config.toml
num_hidden_layers = 13
hidden_size = 256
num_attention_heads = 8
num_key_value_heads = 8
head_dim = 64
intermediate_size = 1024
vocab_size = 8192
hidden_act = "tanh_gelu"
norm = "layernorm"
norm_place = "pre"
norm_eps = 1e-05
positions = "learned"
qk_norm = true
attn_scale = 0.15
bias = "all"
tie_word_embeddings = false
parallel_block = false
extras = ["capped logits"]
init = "normal"
init_std_qkv = 0.0188
init_std_o = 0.00261
init_std_up = 0.0188
init_std_down = 0.00185
optimizer = "muon_variant"
learning_rate = 0.00188
lr_mult_o = 1.5
beta1 = 0.93
lr_head = 0.00881
max_grad_norm = 2.0
warmup_steps = 117
schedule = "wsd"
decay_fraction = 0.813
decay_shape = "sqrt"
final_lr_fraction = 0.02
batch_tokens = [65536, 131072]
max_seq_len = 2048
doc_mask = true
train_tokens = 690200000
max_steps = 7547
dataset = "wikipedia_en"
Each number is 128 + 24 x the weight over its row's rms, rounded and kept within 0 to 255. Layers, rows and columns count from 0. Numbers have three digits each. The size before them is the row's rms in percent of the matrix's.

# layer 4 MLP down, 256x1024, rms 0.0653, rows 158-255, columns 896-959
104:127150141107088078116118117129128128096106114125127128111111159115090089128159140082154089145135073127133110128149128166145139116106128146166116153151114141128130128129128159140149139160133128
103:128162127135132098160124168103129128114176119157083128154172137137155104128136154115126232134120083128065122127132128079138107148130128096114127116180145116128128128128128105141143168127097128
099:129109134106134158067054150113128128117178149154139129132157128120082163128098052120086076117138158127149159128086129102132133108116128120099143176125140097129127128128128172108194155158160128
097:128089115084107154170130138132127128102128107094113128077125129124133162128120144198100130171107145128182141128130128112148148105109128142111163101157134121128128128128129133109100111109164128
100:128106176086131113095098173116128128138136102089134127099094074136149161128131159132147111117123131128103093128097128136115170147166127145128159122111152184128128128128128101126156119089111128
100:127084076130153079121129173172127129138160122074104128074111128191120112127134099161087174148145131128108112128091128116120109079101127148134098136125093131127128127127128130115174069106126128
108:128129093147109138149103105106128128101105117122106128131096144127116089128078093133130177181141132128126104128152127110112150164163128096139120160156125101128128128128128104129139129170112128
103:127151147132149160153161129109127128164099159126099128150106163104154177128145145127122166157108171129104118128094127127126078113091127092142130135100122108127128127128129151181113105090144128
098:128100127127128065146132156209128128150091113099105128139114108089107139128139122168134170124069123128161126129106128112136107112106128128139144082148123101128128128129129174137141115103155128
097:127152098132127145139177136137127127120125087155135128137100144118116152128105162145130127078116137128127087128183127104110147136172127138131140034107121072127128128128128154097141085155157127
099:127172085119141092141120107066128129157161109076157128170167106092132070128134116123101156119134139128081112128115128078144135126150128087132109119169116119128129128128127131110087086176108128
097:128119168150118098120148144078128127135128125121102128126112085129155097128090152176095148126115125127102073127143127115139129116075127112099096177140111109128128128128129122142125121121113128
100:128182160159122086091145118109128128116153086131111129140139108095139155127151200129095147140127157128152148128125128135135127145133128171141090137137117148128128128128127167147121151155146128
102:128097129079119128079083126088128128136162083141147127150133176152149140128118143103122122097155089127156104128124128103111128145109128109167118120141108112128128128128128119128149146159114128
099:128099160126133126175124094119129128172091112146076128123072112148129069128100135067118078153150158127115151128164128153114138112098129115157130114170118103128128128129128144181125133203136129
103:128156173154144104158126109137128128112104106117117129142117078131133123128160155109161167120073164128187112128195128176086143170106128115105079120111096170128127128128128144166104167138163128
104:129152095110137135145148099128129128083123127130068128139137137140131136128155118095129112143157108126130117127094128067088160112164129124112128101121156131128128128128128100103096096109140127
095:129106164115153121155176159143128129172144134145159128133099138137128084127053112124146097122115141128081106128109128137134105147143128144131132118128075061127128128127128102070155132114123128
102:128118131094105125083103162158128128112132136104115128193113100121116120127140106136143175099103079127110166127067128110131140149124128123132100115121143129128127127127127182156130149132161128
097:128092165136101153106096119094128128063070122182145128157104093107154117128169097105150129143139138128138143128121128108134139105126128135153108213130130097128128128128128117149108126131155128
090:128115170152140121137120052099128128043089117104110127137138115140158157128109183128108122119112124128102110128160127127125174143164128067132151115137143131127128128128127137149128117180087128
100:129118134137123158090104152119128128124140125113124128126179067109206105128098161099114106169144084128130183128154129165139111157171128087177156120145160101128128128128128140153143145092124129
091:129093145135105191092126152119127127114182120134132129122141117168115151127112115147112124133124101130102116129132128138142127144116127158075133145110097148127128128128129136120122101158131128
094:129177115138160131165190124117127128149118154107137128154156061125137128127155137135103156161162145128091152128148129137145129189125128111117127133074153086128128128128127140146143111102177128
097:129142095115161133134111184049128127211157081105107128095158105110101157128122133103104127128112120128124138128156128144104150133112127175137120108138116137129128127128129152176112137111131128
104:128116131144133163132169138122128128145128106146130127107066154132112136128138100113119125147145035128140160128115128131121117142162128142130104118168154156128128128129128109156164135160125128
110:128131141154098109186096141201128128118125153108123127126077169069148121127088118120134122082156129127075163128183128195153162121118128125117106102146133154128128128128128154170132129135141128
103:128131153126146150087150058162128128171087168123157127121124090124094135128175131148133115147082157128118122128184128167127158115110128140136113212104117147128128128128128187114172066141096128
102:128123159104099126108115134151129128047093088153110128156143125163151105128184152106124093106147121128139138128096128103081133163142129145089097106168145151128128129128128114135133114122115128
102:128127166096165121102108162164127127109135107142132127154115089125086092128195145110148126190117116128150183128107128148175086138120127128118134162130141125128128128128129152136094136129147127
097:128101148155109106138158160110127128091105114110113127122143086135112121127098126174115097097093164127111141128128128181149156103070128131128120084088090136128128127128127070082122127101088128
105:129114087114199169135172174164128128141100104108185128132147161108076127128105146151152104130079114129102123128085128104113158151114128166073146100171091125128128128128128132132162123103110128
100:129118108127155110121182133144128128175139157106142127073094161129160110128142092133147131113118119127153134128102128140130113105093127105111116075091145115128128127128129119051081148145089127
108:128140119135140141114122148127128127149155180095148129174110076189105138128216103143110110135131108128197114127114128162095141136123128166086134155153130132129128128129129110113125181098173128
097:128142148102089120096092071117128129154095124121141128163137124110159169128089116111078130090121143128098205129153128104146131114163129105143112131128114117127128128127128166099133151133140128
097:128138103148110123089096148056128128079102109115115128089125083163106130128164151110162136120128147127144156127112128094149139150168128114136120095124131148128128128128128136127170125103139128
102:128099071138150118134158136130127128132121149091138128143108077139084131127159117087089186127131093128148132128132128169121066124114128139115107104149100118128128128127128133131144139146074128
096:129152173168115133175187157139128127148131175121170128104136103080124128127080178106106135106145113127167101127102128146139170131112128133136143152142151120128127128128128100124108123113178128
101:128144138130149159117159137129128127109132115124149128132151094185144150128151113146116178166115145128110107128117128128124099085146128069109150165110139128128129127129128153188151181127135128
110:128160136123111132121142133140128129129146177149120128216139163092140121128145151080119155160137145128161137129134128128130097119120128108121140117131122176128127128127128134120117214142068128
097:128189111144111090038087121175128128099114156149120127072123112163104147128166094092092090080139151128113135128115129150143101225125129138134092138176126154128129128128129167165095121111118128
095:129089132090170135127182114166129129085146126064127128149169113196093069129163106168143124130090097128106126128123128117159097085099128130176129136135173141128128129129129133125134100118187129
102:128110132108177087122107097096128128177141154167165128125114135087140093128123104109177086131175146127136185128131128151148103128123128134068164086066147163128128128128129130083166069055100128
107:128122098110167163087124124141128128121085102159140128123158066146114131127137144119089108125125083128120176128124128163130112134173128088106145110121153181128127127127128147140125152130143128
101:128161109150145138114152101168128128142155122113105128123165148104146122128111093138109084167086138128113089128150128088161140139145127152122121124116119085128128127128128151136166099131157128
096:127144148094120136136125144105128128097104138137142128115115105098118161128150172074169115128127141128081148129175127134127143112135128116125088154093136150127128128128129180107146150105118129
098:128129105143100153079130143157130129110119090136155129115125082160146159128115136118099112146164137127140149128120128145101104127150129153160153156099124084128129129128128113115138124132117129
099:129100137173148135173104142173129128110123145118133129136117175155155155128139110107088116150136149128109186127106128092160093148125128132096117141157157117128128128129128118178152093119166128
098:128090108100128085081109123060128128155147136153157128157117138092106129128165107109107114137135137129127156128149128100126143093184129143088121112104121116127128128128127128143147139109154129
102:128145108169156088087132146129127128118146124116147127125146101149122148127143185172110143117107133128089156128133128106160114123125127121129125203118084091127128128127129160117082124142090128
104:128108163139081070133089118104128129129104119163102128134127123111129098128139130064131097141110184128169120129121128108140138145149129133102146149140152147127128129127128086134162136122120129
098:128092113125141111128097098139128128128137140115142129128129113151165126127145130067162134123094145128070104128133129143121112102139129164107157087131123088128128128128128118118102104145122128
091:128112141137126140148148150160129127110140125104185127131138107167107142129184161108152113089153132128100169128171128157103150141102127102135148119140132121128128127128129117088164134073123128
099:128101138134164107129125168176129128165134128148109129147066130106165143128084143117120160120091115128122151128166128106157119117118129111128097192102126162128129128128129123162118155113106128
094:128157105146129087152102086093128129150174121128097128165099094147130107128145172126167162122093108127136130129163128143131125135121129125108083097102141152127127128127128084133139142124098128
105:127134140125135104156109103118127128149153135116177127161095120134102086127137125128157106194174169127068041128066127117099141120126128093144140110158145138127128128127128130134087114127098127
102:128085114137110124127143111128128128121148098130149128152089071135068095128177130153095135094158115128133135128110128166154080077125128094121108101182121121128129128128128096057108114119083128
100:128149102120141107156121138174127128144091079138119127157116136145117142128118120142121133099103083128120162129113128100104114114144128161119094128116130153128128128128127122142139098100141128
098:128174161149158109141141116128128128105127105155095128113136172128117115128101142144098123131148124128143127129071128108094137097095128097117135098112147152128128128128129120129075110113120128
104:128135095128145146142093129175129129107150160132116127156130148057138153128170115113118134127066099128146084128151128071117127094173128109094145112148158157128128129128127111128144151104144129
099:128069121119148118141122135077128128162164106138079128063150147126117160128080121144108127107111140127131091128133127137142147120091128161171129124124134147128128126127128121173146134128159127
105:127111128075083126141157130123127128125183141078115128150112121114123085128108147119112156102110093128145167128135128146112125169164128127149145088102105121128129128128128125081125135062127128
101:127170139127102103151143136168126128162130129128156127117145125138134055127083128124171165054100106129120143129133127140087145150150126133139130115139127153127129127128129086114134119186063127
106:128104123130156127122160085141129128097127134102140128124140154103144068128166157159114094133167118128135180127088129100163141141161129152136123161130124138128128128128129098129120165139139128
105:128096117117114087096151144138128129176128065113131129150162133160134148128132093096120132140132089129148119129114128099194160142119128097088134141115119106128128129128129106097106109146113129
101:128129096114100108135123218113128127169091148167134128073141129141148161128103157159130126131080191128136095128103128160125154147133127160144108090099123155129129127128129077128155155143106127
096:128132133111075172173073145088128128141166104078144128130116147153142103129145102116092135140133125129174064129140128161146089182112127126117172074139100144127128128128129152149132111110136128
097:128181117118099118131082132069127129177173105153156129138132136068133101127114085149115150085135166129181143129113128087181143130118128102106136132121110183127127128127128087204115165137181128
107:127114139126100141163115190138128128179142153124128128114172139165086097127139082180204168076101181128116162127163127130104147123146128121129123111168133142129129127128128171130124123124119128
108:128184127163159086149155134138128128103129107125093128132158102120133161128152117108183183134135161127092067127135127124099099113106128139130134113086125147128128128128129112099087105135150128
099:128122112123146092120096135146127129105140110154115127132174150127123097127126105107169112141132203128134107128112128148114142078079128168142116136136139167127128128127128182173134179137139128
102:128131157104162152157131123142127127111108163162124127126115108138085100127105140102149095174116143128088078128107128112125170149135128123126140139121143078128129128129128125098100120143161128
101:128146096127158123135132137118128128157151096148068127089117151132112129128138142089186112128102112128108069128138128116168100114123128098153111109161098101128128128128128168110121154123119128
114:127125171167051156136139127119127128088157110151115128135159181185080087127131125136109143127095130127157136127184127118180098170139128153154131162114134084128128127127128090155127131116141128
101:127160100125094138131118108127128129172138108117181127130150151051151118127159155170120081119129158128124123128112127150113159183121127122157154104161132123128129128127129108093126092116087127
106:128122140135150141105151150144128128157146140123169128145175147160136138128170167068112139137125099128162152128142129128175154174129128069139161193088171107128129128129128110116129110113129128
099:128121124152125099111121169146127127142108092109137128178121136109161144127109094131204115183142118128154080127129127151140108126130127114159084125173111097128128127127128127120172161102193128
095:128100108099140130135112077119128129119117133166113127094155124118188090128117107129116116175126189127195161129122129111167116121147129147095114127131126103128129129128127111141186106134117128
111:129136137089132158147097086143128127123120105130116128142114173125134138128147118103119146093092119128134072128090128125123137126114129104094128067119103125128128128129128112138136118145113128
102:128139117104119111170095095151128128127109108086118128162115139157142132128171126145128152156175150128113142128158127113090146108157129115160145068150123136128127128128128061118105105046143129
107:128138120179124147112114171095128127127142168088065129107150110155160132128137100130117135127124130127132166128179128087117092121125129071112132139112114102129129128129129157070096164121176128
105:127125151115103149133072086125128128102116131157094128141090161151154113128054154115118067152137100128157149128107127070123092078119128102137112197142158154129128127128129119074137128129077128
101:127142082126125095125065107111128128160111121166122128143146150146152168128125143131147111131135096128106160128160127156101126124114128118147095145094104121128129128128128164129132122113136128
107:128121155153072166167114082108128127163156135124121127091148148079123114128060145136070071149168169128089093128096128098171144080113127093083148092139153130127128128128128142178158150120095127
103:129103147123146180157146156083127128082162108142093128039123140100124096127098098148110172138143140127113094127109128125102146131126128130130133154102147121128128128128128118104104167145110128
097:129192110108095107085121080130128128147133138125146128129111150110065063128146130123103141146132144128119153128100128141131102129135128128142162146091105189128128128128128178110076101139135128
093:128100110132077163108105111119128128114111118139133128153140127109159108127108068083152141136129095128132115128149127131084191096165127141109115129100135129128128128127128139165178132154116127
106:127140121128112144176172084116128128114161153090130128101132096083146140128103139160152109110149132129171135128120127186099128120117129126101129131153105137128128129128128145139132090123135129
096:128175133104152145163094173091128128153120114109129128134123172118144094128140137203121095126118084129180100129130128133136128144104128160101098126099106139128128128127128092158116145129088129
098:128153183168097168180156111151128128116081104158103128173080148174132154128122092058173136180159096127079135128179127161147113129098128146104136087212128143128128128128129149112074093160147128
099:129116118106167130113117151147128129140164158114118128118124085115102109128188109115159110171119112128090123128135129173126123146097128172121148128168125127127128128128128198153093110124125128
103:129166114167103097136089134072128128065115162141133128162140076125156095127089141163113077132171094128113155128147128103060104081102128121100120069150081107128127128128128111117137148117113127
102:128138174102099116108149121137128128087124137116159128121090166119189132128138102162177100098125112128193138128151128118125118086152128140156134094131116073128128128128128154153116131150142128
107:128106075182122145077142187109128128164133134134107128119104130126115142128123117144145121130130172129119112129125128139156114158114128119088165111145128066127128129128128183135142122129142129
091:128137132164140143198103151105128128136127176091138127070130157132129135128083103122109101154109122128138123127122128126119120123127128137145146132120157093128128128128129154161107160112115128
107:129142111129191099151163131160128128130139115131186128113136112132093212128140155169130154117143115128115116128121128138074123148119128102098166165150133155127128129128128101135100118150090128
101:129161128102128181094151116154128129136140114117140128161097116133096126128128113135078100152091137128156124127131129137133106116142128106111128102047139133127128128127127178114143132141146127
106:128093096161155106148127114133128129148140109106131128129131175107180159128229149151128121163162139127163120128105128131093116148179128107153144147082132168128128128128128147165120130115122129